config.toml
n_kv_head = 3
norm = "layernorm"
norm_eps = 1e-05
qk_norm = false
tie_embeddings = true
init_std_down = 0.0128
lr_head = 0.0123
warmup_steps = 200
decay_fraction = 0.775
decay_shape = "linear"
steps = 4453
Each number is 500 + 40 x the weight over its row's rms, rounded and kept within 0 to 999. Layers, rows and columns count from 0. Numbers have three digits each. The size before them is the row's rms in percent of the matrix's.

# layer 7 attention query, 96x64, rms 0.149, rows 20-63, columns 0-63
112:530541509529487457577434440505485469475505508441545446473455519523429494500524515581506472496479521521449501516452479463463511477509567494457464462534563485551473500435495606546526509477560572
101:569533496563470504477502489459463512566557529407528471421544443522514507515492516513481442509531493503482520551414534491474499558587518510485442478488487397447504458466527537519545479525472488
106:500451542523492498525396442539445493524490542456593467544545508516494520515490491469508496522527501547453395520558493489473470527428571483538428525498452545471508483506548571530515492534486457
111:545520475412457472558438557516494559514452466498557459501487510452531493414567493488519446541453526529545459520573502503461490526527515505533507479468492413512511500460478555598464492520467532
111:560437498460539514535504500527502510413485465499529495440492508444466553551478518496454482476588537530482476501517455505500437455579492482546519614582500466481474444499531538540457526496496453
105:489474461551459591470472450525482535484470526507514477486430480447510452486530520483443491520473517582493424565502523465477511467514484552502515496602475493430464531527556485564581484560493477
099:444545468496540518545407471426495488586383532526453509482500501558465468631486541508537479482463560534530489464494533530492502499495495423506501512482471544488503515493524488514497529539489464
096:468397520521476511484493478482523453496536573546455481493517529478444483489562443508462503484542558456504488514479398554561575529504540571548515449472491481507483547462517500453449499580499485
104:452508455541499529569569461459510453574480530532495487489505466499522472454483558529529464447532535499418549506520542484496498426520546518517475534454433450458533455452523509475415475551575524
102:554533502465439498509523480497486483506518537475455513520526553495443427511423525535535431506475574547422455402466571464445512440519524541526489548545494521554510515482549521471471509522519440
113:451523447416458512481506475525545535530503597504541593546488493501476450536466489421477564525495539412502523493442475575528543449514461535483538512509476515435523515498469500452531489536498459
102:520386501461513488504543519505428549548499533530529547542489555524502419571472464498530518525573467472496480527441495495444526507576463533466511514537405495471473473541514466478521437479460533
096:509540487413507562472513504482477453565478498536467518489587479535542538504546517451442464485554487606478511520486550520442449478437534515521486466498504546501545529509534466517420455478491581
107:550494524494499584499505468543507510467430474480523491462486446515473549447426491476546479435560518502436454452442546571459591464533424479511506462550544550527541484452529475521480502514500518
093:518540481486413463520481501475545485499543498520522506494462506533479511483503543485454509542430525519507553460489583587526440491542444468438524472542512483495503628447460420489515508524439487
106:497586512464487537519478525485533536518463463557497488421486500478469447511478508505554480482486488499523550487527498546564537493507594484478495507412487478527512447432560500554491367468545528
099:560523488597504538461452445459560514477453534492471472483566434493483559551494537441484525552529509560515488489443447483520496466554537430507572393528501481483497489482517504508561513505508498
090:511462442512478539489509475565442499396488470490509513507553491458485550540420505568566484476448464487437507499542541494547500453495491526479491454453525542480521520542478505439586532580553481
094:454458527535471562509503489493476536471470443436416498551552491502513564614516462535516525525549454536549541511425494506479559459490434452496471462485459448455499485521465547560525498488526515
099:553572484513547477493479541484529473509478526476437433534515484464464581441543525492531514438425541611523502484528463484446468495478524439481461429497557465511490430523486490505491506516535568
106:515462491475564494474422474501481537519419511438466463533476568504536561518560469497526471519542487465527512573449514508402454584460475510519434514519443544500518574501525498488524481494493562
090:408553492488547473414521483555498518500430445534437560458431497494505513512452496562483474485578537485504581495475512491460508450518427496600496513462482495550518502528483459495541531484509505
095:496507585517514496500470412561552493559440503505550489504524504529559531467437464455528475488419558466535544500511486502466459496506491521559459457478460493600529537512504486482517482538420428
093:443485534506579496467495505481514515473496587459522500511531551469435489523486560511537522474528514510416458486485417496531464395578477502516402540535480513478493471543482492546543561463493491
090:477535540581532534578493465543479521537479520510464443503533569518517500466422470533539408542472465530430428515487510489504457526484497491478524477474469484446607490424523507449533523523487483
105:512588431516487487460565517480495432466501484523502523476476457495519492458461536557535505528568478563462492532501528537473558508467486433464525450463485448479562549382455499541507553504524452
099:559491497486468435533473499512511510506483518455497495489523507497453497520414539474508517586452489558593491400581502497444462519457514462551469480454486550507554460417462528484528503481534558
085:493561524476557511534471522481449469492466489548457452481506557446530515501441510454521470523461505491577598465456498569503460496501557542508473401470533481581542503411509523477523506528534513
094:539521473443472448500448463457521468510506532517533435530436542524492491484526535559454502457452522497501489554475507518474603483459564551495443490468511451467568486473511520498634536487476470
091:462560547477508494480523439508607499486409472504529469453513432555577542519463502502494527553541529564467551504463450470473580502558452495427487523519480462529498537449493494483503463483486468
105:561481535457501430493454518469478513643487485502501430506556501523498544496552524449560436519517518514461405511553481494468422526539542483483468505499555475471466501491419526500498485504510512
092:483546521551441530481466540562502532555564531472467494463497478527499460481577518454506515474489472580516553487455539525390525457534513527479480441527508540514460450425567488452513434473525490
093:556483480529543511522514503540456513458502530557475556500507489377461446509556521453502493503448445521484528507426490457530494520510488449539513520550554463525502423493494509583511586543515431
087:509591524521544493485426556468538496507384533541487437411538511513523530488574492500518518477531494468429486539488430439475412480483456538495462500490524545494479525523506485495523492524444474
105:489522418542503508507535464472568474498581539464583496493484508491561395415533487482462494436466419555505502509574505540529535505490515535466458464453489516479506504469486519508551489509568474
080:384542505512477546419518486480468549537503456476459552478596472505452523487550545505441502469432468555537535525446508519501526588497506543507510501494502444565488504456480449475522518444499482
103:390476539454555415462446527514482494507591474536501533593492498511513443520469497465494556471541497495518580498525479438529465543447511504473491512498478502549470563543490502464500556467468450
091:527538531401474504412506507464533560536491524485508435503556484484461530476494543451466525514465458546534495493487508549508489537515542513548417421568537488520554503425487561520501523439457544
093:478487437490417512502509497546591441430506565499507543541463517487459473504541472507530454466466460510512490465524440437559489536531470509538550486432492594538538506438449534470477564513508506
091:488499562532433537531505485518526509511498499419545506502496516498534446408474447521448571486454555512428554408489482474524484506505520497553479427524469579543531498505516511468543565484490435
105:507503415534490497493442552525566505455538512509483512466489466388510428514468533520563533542542440535450522512533452519551495433557497533548537458447484567514458554502503490439476495495517464
090:505497477513448510437469506567497531515468514477486491494494477505478457540538480522562428498411493487501548473519501575454491495523488523504477464495536493498496415449557602566501490485634504
082:484514485464501518565509491468501480516561472496512529587573460465475440491485494551522490571542460460503466460525476559476568546481412529488600486486481512518501540461462481512428515406488482
104:537454499487512514430470505533483403563493436531554471475494563485410536520497497384429505494559491551541559529506477496475506560475464541544524473502495497528535563522497475516479551504536507
# layer 7 attention key, 96x64, rms 0.147, rows 20-63, columns 0-63
113:510435519499425483522436450454470498485570526527572505494505495399520498475453507486513505498448537475444516530492540421522496449536500570492515481526528535506496455523545617564486557515517479
100:480505485572436496498514439511514455492522447427493448564528515539474526484513537515524481527530503444416428554467474456546446500556492511455454494514497403523554505528521530544492491565546563
108:433397520537482486569484460436472538490528537455548449539511521498498498507514483548493475494563454594513504507537494539495459538446579515536462538481447523505567466541514534507489478526471411
108:549509484485545465504489500527472490510451504538558448521520490497579416516484463491546462469567499501413453490608579427471433526544513547499490456459499494519526486529520486525525521539428530
098:459453426480573504454489527540519575470544499466574496547512500489486436491518571496441481498487544482466514481534442487496480485591530473519587515474489377456533469509523492502514511513503450
103:453453403526511553508518413482515539480481506532463427528454569515482525594516497563510487557500460479450435494484563537512555472491449494490501476519493512470509530548491545527537451529495415
098:433519454481443472514460527534532491528478504500515475511466464429523538601549417464490479457501543567518494453468468461527497507400539502523495565513528480498539557562495457461575515506546474
099:492514526536545543546523434500501478515502490504469488485564510513467502487582408530515451444417384496436533514473420481476567514528512559478521488499523541529446557486512499476436501526506470
103:504493566534531482539506443547545469554507422569492500510518487451500504534552443502463465544497598491456540588493398510552507446472519527491487536460474502513474456505526457503487422503478457
112:531510460446519467500468424479503558449573477501510393508541490464504506508468518501529420489491573550513531450441507488545543456517562511555486578547465547547463440463506486510506440512515496
111:447504531439519458500546413535541450528486492554487504532473486508493531553525549522470521555436401463544520469506487538525532466484464514556532560540483565456500485449503467419448507518460565
100:517472482510522478525445412523479553526486507524482487472533510536534464502477495488464515540478455533517505508437462622470496500568479506462467539512454485411573543573482415498489493465500585
091:527496505508518551446519508541509534507532497482493511506471533594505515421494506451573485501574472421508431530452457568435500499528555473540554461501489478468499471483441453489539481523455604
105:544546521469550571507527506482517479474411463490456492473494497400499437461462518480545494501487578464441512498515483561462549490466472497500538549588536482461528477553507471429525545465502572
092:493453539479530464587448492506452555505494445494490472515449473518454519452552472466420565556424422529451513524470516553498514495473406517528479501571566546509491545501515484490526539497481532
106:446482436453496498498461508510567529530446468520489487460533476456448499523523565482496485492548473487439538516488588480471529426530639468519494571501513499484555430522493521482474442492496546
106:534501503511501620503439476429490505486460489511477460491524485543441471502471487557567584497567435544438479534450519491488509455502482484500498403457509464526527532540565519533493471547447504
097:577532563501531508493402522518486540488472476516447499442553511433516461499502549529485450481502534525449456489495470440570465569489507500534477491526522494459465497474554472457579542514609477
097:486477449502534595537436532525429531497427510456419460489564524506536499548512475511548529420563456562543499544526486504519566519491444481465540517442476514438492455521482506467527502531536494
104:539517476512575485470482524484528469475521502500501497545456479411458545455462564492579473398587511547497476519527500491459481455506514415501506448464561470543511515464504490580494496560494549
106:515535506527514505464507472517406473546454502523477531497520539526539508558485450417538448553543544458570521518514543542443451486498483448464579472452515498506448564463407441515530476478503521
100:512538491521428593477454543529453468522444459581404537504501473502510525536517549484512494510460609483461547503446505487490540515506517482548422469481472467508488565546465446533473478473475518
092:511434559521486586476530446543449479550460507470575459520492472494478468586480502443478442507521493451461492501537503559426462563491510540494463485559477557503507577439548528543517514501480525
096:474517523533518508553513488434535508402518557483422527517573543574457472516489459493568478462475554538490503460542446533495460442492547545472425459462487485468522517490498488554497510471492409
087:472500540518520446585538421490456482493454445489515534450543587467566499450501535493441466525517539512434495531479512477524404494485464524435513459474431519500495516497542549442510515535535557
100:497482482464497521595497502469477444546473518515500558539508545501528477438545474555511559530546450532464527545477441483448605524459467441465468526502517485507540554525523446411540469475552506
096:503573490572540441482461469491459581447471542491431491498496453498496538444409541485552500542543498496542537462494492515501524562465536435467450470537470535501500537480508570502507436525520578
079:470524459490549532541517456570453577540439537501511539529537483443432530537471472455502503449554446516455482513446530455468436438486517489517483544538484560560536528444510495415511458534507527
095:514539416426491377472442494468494462460514548519549521526474509537503534572503540497427491460535516509512547556486534487497514495449518551456475539502515453490482554479517436476591529458479516
092:500477482506470528525464502467455465531413436488480464541552482556521430495476525515475560494537582498503520491487526451355601521530487514477458506560528519515454511532523510527497539472476523
107:472550439533513487452569541518526444468502511494546421467484505549508545490489526544557510509524486454567469445538434534425391459515537471528510422483528508493517485441534502558518507490550500
100:596501493491457486530504495553543544521507399407468496452466503495482498511544475444585495462458495510494545539486528547451540466484502496511511505513510513564520422494515522403493493535425544
097:487439505476508512505476573526472494402537584574492491479480540475492485488504514519571528494473510529472520504435546432521453496463503462454521546449502507613575481492518505504488560544461440
088:467524539543537477468549530503506461543474508595469514555531487566500504530527476447495497475571550481463476483533495508449412424538527497551502491468508399498478560488524526510530479483436411
103:560499529501469420501454452410528550572555503428580490499506518505547505452554488511476446474496464573417558488442534517520581503453524509493480542496493531537522516469484474462493523472533489
081:467457549489513518557383470537473447513552461486418502492534478533496532544540541543547511443489440506512494486428528508485493553484526515536589512534504491590501439493505474488443514462481556
103:447493517517449508453467517541524462524573496465565496588560506563481490507548464445502478510473505479625529474551449456499474557436491522510442442505500529533526540482445512506483453493468453
091:502499496451562506520506505485508512414520535502403480532504500572432504488463536503542530440587445475561501410434520532470516468435534474504511464538516532554521509492465516503511450447485568
092:533500571457476433536440545501482547510566497520543549528514481444546417497470461523516426520485497478497495492546518473523459524485458434500506536479400570491490485497523559506494607486469536
088:506452522510486525493451512503476506517578486452503515473482484458468450498540547438456492506529578526502480445518495537555518530454512535500494542590372516479482582503559530503443498491410494
104:569506532477453496476475513519547599568482458511444499476542468480493419468509473508473585492489490566439515493563461453566478470509587474501434519442478532564480531524495493467485504507486451
094:525518425422499508540486550538489515550472478464486458429478536465447488553441534485621395497500473510460537448495495496484514489505488542511525502435509530534522467479544549428475482499550531
095:436522480450501479534495463478486491525481589451482484519542515491506514417444467509471554485470409494539509477606454532536508545523500538489521515544438560531500488543463500395484546472535516
106:481523459465568578454477526558494454554517531498548512514452446536483557537498455525556528534509478491459482483457501535495477551478495418466551447536543474431480585517426513433506528540474480
# layer 7 attention value, 96x64, rms 0.109, rows 0-62, columns 0-63
104:497434488469566577486517579540468497475421487437434467434563557485461455495557541521489522567456504511523458475502555434535530498495509491525550509514491535464448514463448501567540484489528502
094:468486509499523521513522470488440513530490502566499485513436435519529595388482447452601553497518459490453542499545540515558519485434554502486532523525512438456501533497534462493487474560528528
102:503510593502502536463509543492468437526512526574501537500527460480481492526485614560515496545467501550465519488436445442462472445482473494535482596482492525474519547570460422460513499485511470
094:524597486492502479417529512414483480559464484453516479496473518451488454544464444489526523571495493451514509462448527527508496523586449597477463541483452568512535509520542525553489519479528460
100:482446513452500472507481522581577544514461499495492544591464528439517558467498506424452489552515524448490431519488520500509469441466470490590456521558516489516495510464407533529497501548545521
106:450511497508570424435526486482528519546550512528523485489501487452523508503513533509509489519445459455445500417488501558450519461555437542520539552465474539557445498518476430564494544407515448
110:470562515545430536475508468507411576477532500547543544457483497539500545527502502532487505464476522410456474516454448475467529570497538543554424487475451521547486544521476454442539528522522444
102:545542453474513530462514536547461542459536492512514463517524623550551507493466468465468515407563422481514518483597482474439463523520539518466527498495531513461520491508491470439548449446494498
113:455581534486456463518483485475506560488522583463490400440447489577479549547446521493471462511575497569504457526498455565463456534474535509523508492503464484484494526456493520464458534482484574
100:551489479523475522541485476493534519561552487522506536534493485525450428461494490486515483467493496507530475553541539534475455526515550500441540536447482530415346507473520479495507520431591515
098:521478534485491471534448511550512494489535533474500593476540491458422575460513559503547523527439564467451440497532518512521550430456459468497525501484480431499472520430535420547566496488498473
116:502481533493510502444563490534486513514513558428377515597502577477475463459487528514475458547501451424489509524534491455496530529509502505485554465460453519500496439512531519466566497445497579
109:493471492501472501501476508529510493471503509459476520523455505487406495506586482460469536603477476547543465467562489470497513494525543588534485579512516541445533415550455489519471426475434533
098:553564510482510475465468508488436426493459606560457559456515526475444454572480589438504498495457497520460505453453473488483442524545516529471534485557555524486456505480527525536457499527475484
101:484501470484532529444514539551543497549404496528498521517509566569517509465504487450464506476453465468450465495516463483516506477559496538414496511514504439509480427586448505471578495466552585
105:476527534493573509513492536492495481503512463526484425565503539466543496526519477407416423524528441511530471512489466531456547497475481502509513496478556463431479510543575452448460473455604496
106:540460571557461504496478462520469533448559470618503506553501558437489501451491475477465502440466467520424508512438497539506454535425514465497554504507540525508492514470522514588522547510549525
098:522496482505466549502521544524446486552521557511455531412513521485489503477450545455441504554597481446503476463544411467553447525483456532504515541506420496493526551444503533510470511462583495
098:501528539548424525582500524500491494484441497444535451546506535494467430461452512482518492503428490484468529513485573541473513449531561476583533498484433440479483459601431475506504467489518503
111:524457479502452520556475534558521521474527522566480512501524436481532470583512560465495427571506482520546530529498465450477508445454550449515462434544468536500484508534442516478500451454472393
102:529476418453508533482434588521492489493556500497442483526512528508517463464435490490548392450566532605482532541489507524454451510485498465507485544492512501507542530524473486460577467557484484
110:524525492491453434524474578492483496521498495399494526475480459536527536536531469521538616487517525434546542540479466498496513442425542498532504443493511409471507469486562502546483551484464546
103:491504520561447502518501497575478443517463496530553453516494491527523516530445445551447449452459499458514523482547497536538491433536551465432494488548508491565456470528541538529455615462435511
107:483537483466450537511507520432490477495506566519524450474539451552510455491521447468466515507453482440587462550528442480522478494430424477504526471539517508551449417514482509502540534557590544
111:547515484481480508453453551492449542546475477489523479519555519570543394488560528477514410564480523505476478487463494479550538521448453572464493501515616538511475491502498485544492507474502429
107:492554480511450541466521428495487537571486559490576532489528524417463477463506543492574491486484502516520538493496442442505523504533483493506515458509644448458493486531522508471454499412508474
104:508509519511547513431422528463478455516516557476479511508505479572441486490479548531518477495480436473496498506471594494563523538563436482523512506529516494590494418549474446470485412452527529
105:458448446563493488497487572507466569476441528517533476545509525583499485495502488489517526482468529504486532466522469462567524467498510427478519528504504535436519550468486478427421587504609505
100:451528457517453438469498512525512518483492459521493580552441450528494503546458373445506479578470461546532508505525530461536489475506505523577487516546523459460567503530491567514487486562502555
107:449491525510490517460569626447489469520571513528478505457551569520502507511442511491494478504468479462450520471505518509515566573505483510505550523468458508414520426540423470480565505483491460
105:457539488426548483552440497554462540519494570498516499520473504479507495509454465444543548536534570480487436556483467543508467541571464516445498450539496494492543473525475469459515461478621453
097:516506498430479541516545536532516501477515523495518575510478556508566424473423564461499498511442548546420434480525552484479478468482557507553499515492453513488402522571501498492478426523529520
084:507558450519485510569500565462494438457436469530484535465518471536481437514522482622518494425487511441568554506498533492475406459477511564473492568513536515498536491529486525501543523500528478
080:513491490452520493515522474434443492484455464498563566494518486513472563393534499452436594444496561498523514476474465525575499481558468536497488509401471450550492474469461491490521538533488488
121:484511471419451476510544503545523530480502527465545554580452466470512572564471448472445567559488505483567472509452525452505428437491535549509471525536505512490497509526520471545439463552434516
092:534488572518485499487509515567457510514458550526471433550541555495529518398582545480475435508463477491496458512494457590471515520485552480495478485559488476496465456531448490521498589443549524
100:479551484492447417495490493523514538430509459517544526481478560434569546528505447462526494500571503466530449483482443558464463425448490538517506475502537430455536509488460510470520565569552534
122:521462464568432536476539467520504442580474513561545539493517453540419471514520460518461514457434512552469540488491486454593472537528498526534454578492523425493516558513478497506453477494460529
098:478454537558454509508532450523478454418531542558514579494521490473456487561557537497518518508459515530388491527591535435463516528496495493463511530504512432522541529533484513446517456498429515
087:437408510488469547536488498541530514588522480580555463608467486554540488474464518562500527471508532496445490499503465453485556498470495501477527486519536490420535522517474435418528476519480485
086:458464449539529525466496533583470517456472509531514563505583458459478508516489519497488534534454466460467529525407522485545559548487533571513612445505493543496482506437446480525532479542482471
095:473453424477460551413466479485489556524506519513499459528423533535461526455501474490515583517543459500511432570470561485517585500473534530497527506514452486495461443431555528519534469546513542
090:472500549469517542453495491484423540524512579511471504593472473542536511529423504473476563557497466465428445483521557404494470556505490491539538539498451482461534497513438447469516453521517481
090:401511428501435482458531469533516509506497499462442526438495439531533501479476522588525544499497484511485588555437532549519439466474510480510446455582495512563504496503450487543485533531457468
098:572515502546471540481492519373500433515485510515480471543508545508495375466464479513524456460459492486472573471532476519535513496535502489494525516497460477475482507475469456463556579529586544
110:519454471526527449586549591464507428487535483481501495531512457480515485522534468487464453478463435481559525477538475446558490545551533444522575438462476526485551468529484476469496434531448550
109:471473462464506538509457511484581571490493509555488475530490540511548588511501562415529507424534485471553511588513480470419518461484491423525479573538534525489499512533485459512488463550479460
094:456451378487483476484525456421554491483553420470537524504466523480569550496504515500520560505530485543542505511512527500464547499538462544513447480479476520552567498532469534469513478601446500
103:432492559505503451458485570488521538476555513410409500482474515451498505478463519491494523444576521445537475544419487535512471600555534479556534462444460537511502484530507487461534513497489517
072:502527498519530464476410484554503519419466514448496523432520555557512469442508566521526521455522477519459417461503529563551485561523513525509537430523519493489414476440479490468481441518533550
105:422482471533523511499518465527447540475522414531563533539502508498549628507437415445479513458504524471465551519527411512486530494480461461465489583499496481543482535547522526495486492501475496
101:669546541550526518482494484487475500528474472452542505498488511511521548499516495523492480482484467526589554468497460511546499428408495443481432457455552477511500509498500498479491512524436546
097:535512441564526518550452514559512532495478495536532483470452435556459507508537487545583455539534435462480459526527504484531550483485469519437503483507502434586515461376527512495547478497508522
081:549554450522521492493506405476409474467541504559498506470471523444550498511506507461550533472488411526558454517570477546488530497417480524483540463506532516431539428486491518544517466530536536
080:473496534512462507498496486557527487493473515511524474539522567479588557517501507474550483535440516534478442424519489430405504439542502463530433508467578506532523508491462440472607515469483510
102:453519513504489465534491515483512537509539543476514405456504407470560518484523518499528567500537459420511530534510506545488528555486486505591528440463469442420524469480566514516492545478550429
106:444580519502591492427479514519461528479572468504494558418465497449510516443552473497470441462456499498486549485502456572519504499503520514496564554419523511497508533461493484543550511483418501
090:497500507507553465501553575502433505549503566556512511495564509501441447513491531516455464473474521486513504481468413491504491527491438565514466476462513488499497455490486409442490527465636463
092:586531527586497516495473517444479511541461527536539493525482437547518470507479521491537501532428522425535458538429496493552556508518570449509455475560498413475523468536511471447424516478497475
092:549470512494565460467470464501453478474563544550513592511451545387487424547535508504454452491551499487540464479467478519450491548577488505503530474526476583511498484549501546485460493478543517
099:540559623507577513480476463514445444548454510534456540437501507520508481435476486523544512501507493438455538483505514470492480459611535434488514484519537479509527473477478453532555464487441499
091:555557607576436444517527519541522477469472561486475543470541472506487464434500534525497463464459528511499457507510479501501476543496519558516437471482534362507493540534471480451477477494521538
100:459495522525505506488497500514537476499477511505504488468531505445473493439512456515429499545458508453505476487531539568419501533568485505518429454531461541497557449562627535495458602496536473
# layer 7 attention output (transposed), 96x64, rms 0.141, rows 0-62, columns 0-63
104:523558563602570503421506559517594454531476502492481488503508444421493487527496479448496517495491474497506477509499426552469529446520517506496446440466523473489498440555530573468456497489518544
098:581538451497494473472513488508500500471534481493490526502535581542510431563461460454567421500498553387524472483452505482483435512510545540563521516543508522554501484486506442417510454485531497
103:509442489569510464541565461542453515561469462469475484569557511479512500494531445514473469501497492452505522530491506514536468541491410511431514397588546457494487507535496523548504453437566489
101:516450521576499563522501486537505510446487514580525488483453516535433534447535554474506506464498471491542474575535511471484586372492484482520482396437490510497533487480484499517528475527541470
103:520578481508454516461485535514472500487512470492482550400452466468485504507517500526582504395490537447585581470487533562460487527466523526461552491446545467533534498486516467560454466501470525
108:507486503586510446527476486501400565523468524447473497475470529544476564486504541441543482448488419448499496547529537532491522504484515572480447444456504502476531482455471501509566523578574488
114:513425536533515433469524458464464532518517476481545491578487533578537476430427480482526384527517522491513465441497522516495522496546509493434553585515485521489530479454506506586494462514510496
115:493479527572524483536463449513522493538521494472529476552550479467510518512514515509477475504430528535440476544459544428493486510423530590474524622476454497536467445464501484506503587503445448
104:492485481447487536485483508426520492498494536527497559549562481459547475506494519573486525517447481436488464438538588537518579550513484477457458532532467593464526523419537449477521452475484459
110:512462489439439518480460538516478471535568551448552449482513541518501456487510493499486517556463478487447531495545549453468519565509470533524441509465501427488594573483464558529445570522516444
103:505550508441516501454521460442500584548438513509410498470477453534480449544472485462561561524496434427495517466503471563440490506580522560494506486513556481518463538539506523522434535506538503
109:552476573471466557540468498421466469509475564502499509459549490452513502565599454495544450490531505533496468497526535533538498475445482522449495492505488487548479473549497504464432522595431434
112:524527515546505473483516497530487499497470481478440509486510496420504473494542525529395479458504496494514514556491555491543469464481505463514575494495463520518442577456537531439409546602585465
101:508462475546547539484539492496530513478477389432472479466450477493491544502550451519445530541460569516535470529554504549492554491509479399525492431513481548488482468509555496474572564494532448
104:479459523605480495507481553502452466537534451472519490482520467505475489524570538482583506533495526572522571489431503444510443553475472473498546506439539459531492450439565513463427494518484461
112:538458455536524475564490540476564474550487480524512443474453466514463450533554537507493473467485564510484555434513575417520469485389509521532446431513496547532499513489450554497531484501542532
109:528474471489541449505587453487508536523477443416563498428454511472588484508523569497557496554525581458521510546542497427455484476493474507438494554495483472446550470515495501500527496444487523
110:514552532529516478491494492456574556478417512467522545498529478479512484474541441528527467541413531513452499542540557486454559448523499579517499442509508521519471447487497465573421411520488491
097:394509466595501453435488529557461470463540481547486511507506493489527512532530545464529490499603497453492462457567487428525430498473452510483524460558470504521546518463539508572479525527476486
114:481520432487518456511490544495480433552544478438429525604470511444448554460499418545436515462516524550464554485505554531495489495546409508462524543493504527536501517564465485542498497517513510
101:486539514537454451513548477476514415547575486516583480484560463492474591533550457535473473513448522430520480525539464446506484506493477543474542475501460486521523549511534497490494498383448535
125:461504448479502540462400479539534583544492522591478521483525516475405468533485536518496486539495474539522505413479505556459455470540528450546522534566488508486466517521484433497451442532489533
112:433454505392532457459434563516495537517554468509486539515472526504501478468536496480574471506547527538501486504536524517489498538552479456556565455528431530501430470437426511465566501531474519
107:514428511523468542522419521526476501507506419424533487518464546420523470489509519491534509439509504523489575440486487487502511455530531549566497471566508583476526489432586523498481488470438540
117:537445534528481488547542523613493513523520480481518466462434509457464561467501452551503532482483488470504436509491540538496417439577545491541445514447502529515499517488448610482489451516485493
105:478424483549505540493537516560474535458490463482466400460500510584516481541516460527443571529501508519431547503508473461546495482500568475466477526513400488540526436499465517541518478577491516
100:470517486508473514549507507551479486454460478479524441575535520443539546459568535443463510517520475478521499444529436508468464522479482524448477421430484582592507559529533553487463497548448479
111:528527487531524535453495448500576464522555529463548474500546513476494424510463512517585478525545565529424510536470475465504418526532508465527430440428504513469496480441469552562545455515504514
101:525576488492435542503447473525515421517562538490486508475438557500483498467547527502502523423531584472573543503512468438508505493522467441437544524460498496544484557407506482493461468540544497
109:545463550627480505579449439421434502495555474451522540528497438479557536529508541491530467473491466526438438523476497436489477515471494549472497533531478499509445504530511550504512474520559488
103:528438471533470575432551483436584486454450422506467519498492485536462563473541527473507493531504433473526570454480532441523448513519573518523518469451487524489523466525523524600484502490493519
098:493494559531455472496475462573532476492576495488487456525460502512530510574488442558492511465441491438498464491545528482527450612463468499520535513508542470438571448496496462586461535501482448
080:483473550460501505559506505497471557460567522567489447586499570510504448490505477424472485530531449476454480416535441538470506584526573514524510520451480486520503458419468535501486486478532533
089:461492425486502458549477520509453456540553479537527477538492494491498521494521456531468387552505496470532498529532506555479418507457556488527531508489418565524478466593510552567525443488458495
099:516413528591512509518423450490515526472525511439568423461533462528521455464513510512521466507504526555442449476561491427484473509514483546464469412498522552497538493507520515484550554508570514
086:493485523494489563506414469476631436526544437556559494520485430470515503556483500495430550525460524490562505518530506459532504502440440506505522491480489459511502513474563562463508469533452464
092:440472483533581568524534506513524512448466570503500436515465477513474542477489499512508588438574483542491510534533455442544434488529461482455576403445500494519512496501488519439491548513523511
120:477524510484501517512411536449492458475463496506447512494558531478542504535538554520487480451476444531581406411498568554439530519490580454513518489529528527481494500506552472519543510441433508
093:511529512428475528496474596503509512548473534468427491483582542507467511531517512459517442483449487502577440428496468521465579463518506470547479450520499556478461471437529533533481550456549546
100:559497497526495448500463493501488525436470522427480533502489514448519495550522504476466487498447494568548478556492514586435511519533506451577473459517506497567376464433505550572492534499491484
089:490534502481553511528558484419613544519462551507539492507467500543515505418498429486441453540500497488467467559554541478445507431498515495562473430546532491452491525493523451539535476457470492
087:501505498543483465505494502548508495404473539587490621562544479528515498430553494485532459434515579551519505495502539486492439422505458469509474443514509490456500536527439494514537466503463475
087:490471461506537416499439562539509571507528410447538512486490521443451456487547504494472476512438583562519533513515507534464570459529494436521428480515494548477514485437523502531527518462507561
078:457459532534517497532610481532540492467392428501530514445513510494590486512496433463445525461461470495502448490498532485479515466491512568501546505483510469487523562505578543490442454545518537
095:473530502504549405465517508537518502540514487574458502497501558474485543474474560464481561518520488492570424508463506584490446557541522421540522571488523485471502468435475518484516424470464454
113:457555553438489566455475446474505513549508524492550466463515528507514466408497518487538558515455463507449498427551511507486499539531508521528461596553511516485463461429494568550517534463457442
092:511446547531494503502475535507485476549616518457501506499495431477483511515579442539507517501434525511461506432484480502535513450553501549504446429475521457554483529462516604567466471491467459
078:465496542519512505526519522555450563537434482496469495473527555477468516467570431496579468455486528481443501462461575489534407437523559479558519460511513492494411473542502531516460529527548513
086:518594481497508457504468496469520456563434492473594512505545489546524494501546475488488557518427511533434632479508478486462490527511504532458530485513482464489525543465453560489497422448470509
069:471530494553576493504615530527491435529471495525554520499437461465539503513419483464517469455545585460522556538481502490465503414445473498510537540553503503515485542453476478471560482466467494
100:546490483446522538487485571550513446526517519457494489484487486437454458525587521516505550516426379591476538537463510515503464525512465510541508404474479523457499477542518547520477525465539492
102:420482509527486510478521508444477492409511557543503502473551464462500519525527595600543527448517516463435460519487510437560490568475469551489555542488435528515489495532538463472467479497520450
107:437493470437538506481582441502487537424431574574506542570570522522471464500444513529559503462592489471464487478523497513511513440486464501512493482498488507480495545565453440509487523516524453
080:461534569511508489491552575503562497413550460532486488562462474543483490389542502534517452423538552436490507474520523436538477458567493474569482495517510529527432488483469504477507496478510508
071:557433506460581514548393521459547517526472525484485442482520499475434497537511522511457522435493511479502510510489553476557517441519526492457516502543444438513424565482548551514472580474512525
094:459529469450495490532515542504461512497479414435508556589455588539514524505469458603424509531504495512515494559513444457488502475521448514441459519440548503496493543500476546565518476488464511
106:503474459404479416551494510489587469499524547507538532523453456539499454416471476492455512464462512455539516486509431525507417541500587537515542470550519586513514514484481480541502530515508498
081:489534397413512536475447476482521501503457462554440452511444505517546489482489518576455511569535546542467535484480495497488556527564546408521523529486508482553493513567500452492482457457480545
086:433489467495476514458511458459488462522549517461513506559580527490522475574554543521483532461555582513479464497462539454456504541555414536504480574396500472497507538488522459519506480494467440
079:500595505525497540487481528517588470489483493468494437506507461523455551500444454451577492474498560472443530459483414515494454505533548480531493539527555469541501445508444413480522509538526568
101:489422437454501476467561500500531485479543513461538503497474473490503523521507512452401477457479500474513576507563488518499471515478527566532432614514428518559520559460508543543497470552488455
071:421488443464450503494460520459508444543447509464538454503566559500551498602503585514466476505533526520534503474505486513499545536482492478514531483493545531500493530403574532444508491441522425
094:530504509424479573539474481542524542538479414481463438620468521589468525560462549498537538501488521521507478531442513455505467548467533487464490496438535457433517521489440500495485497480517477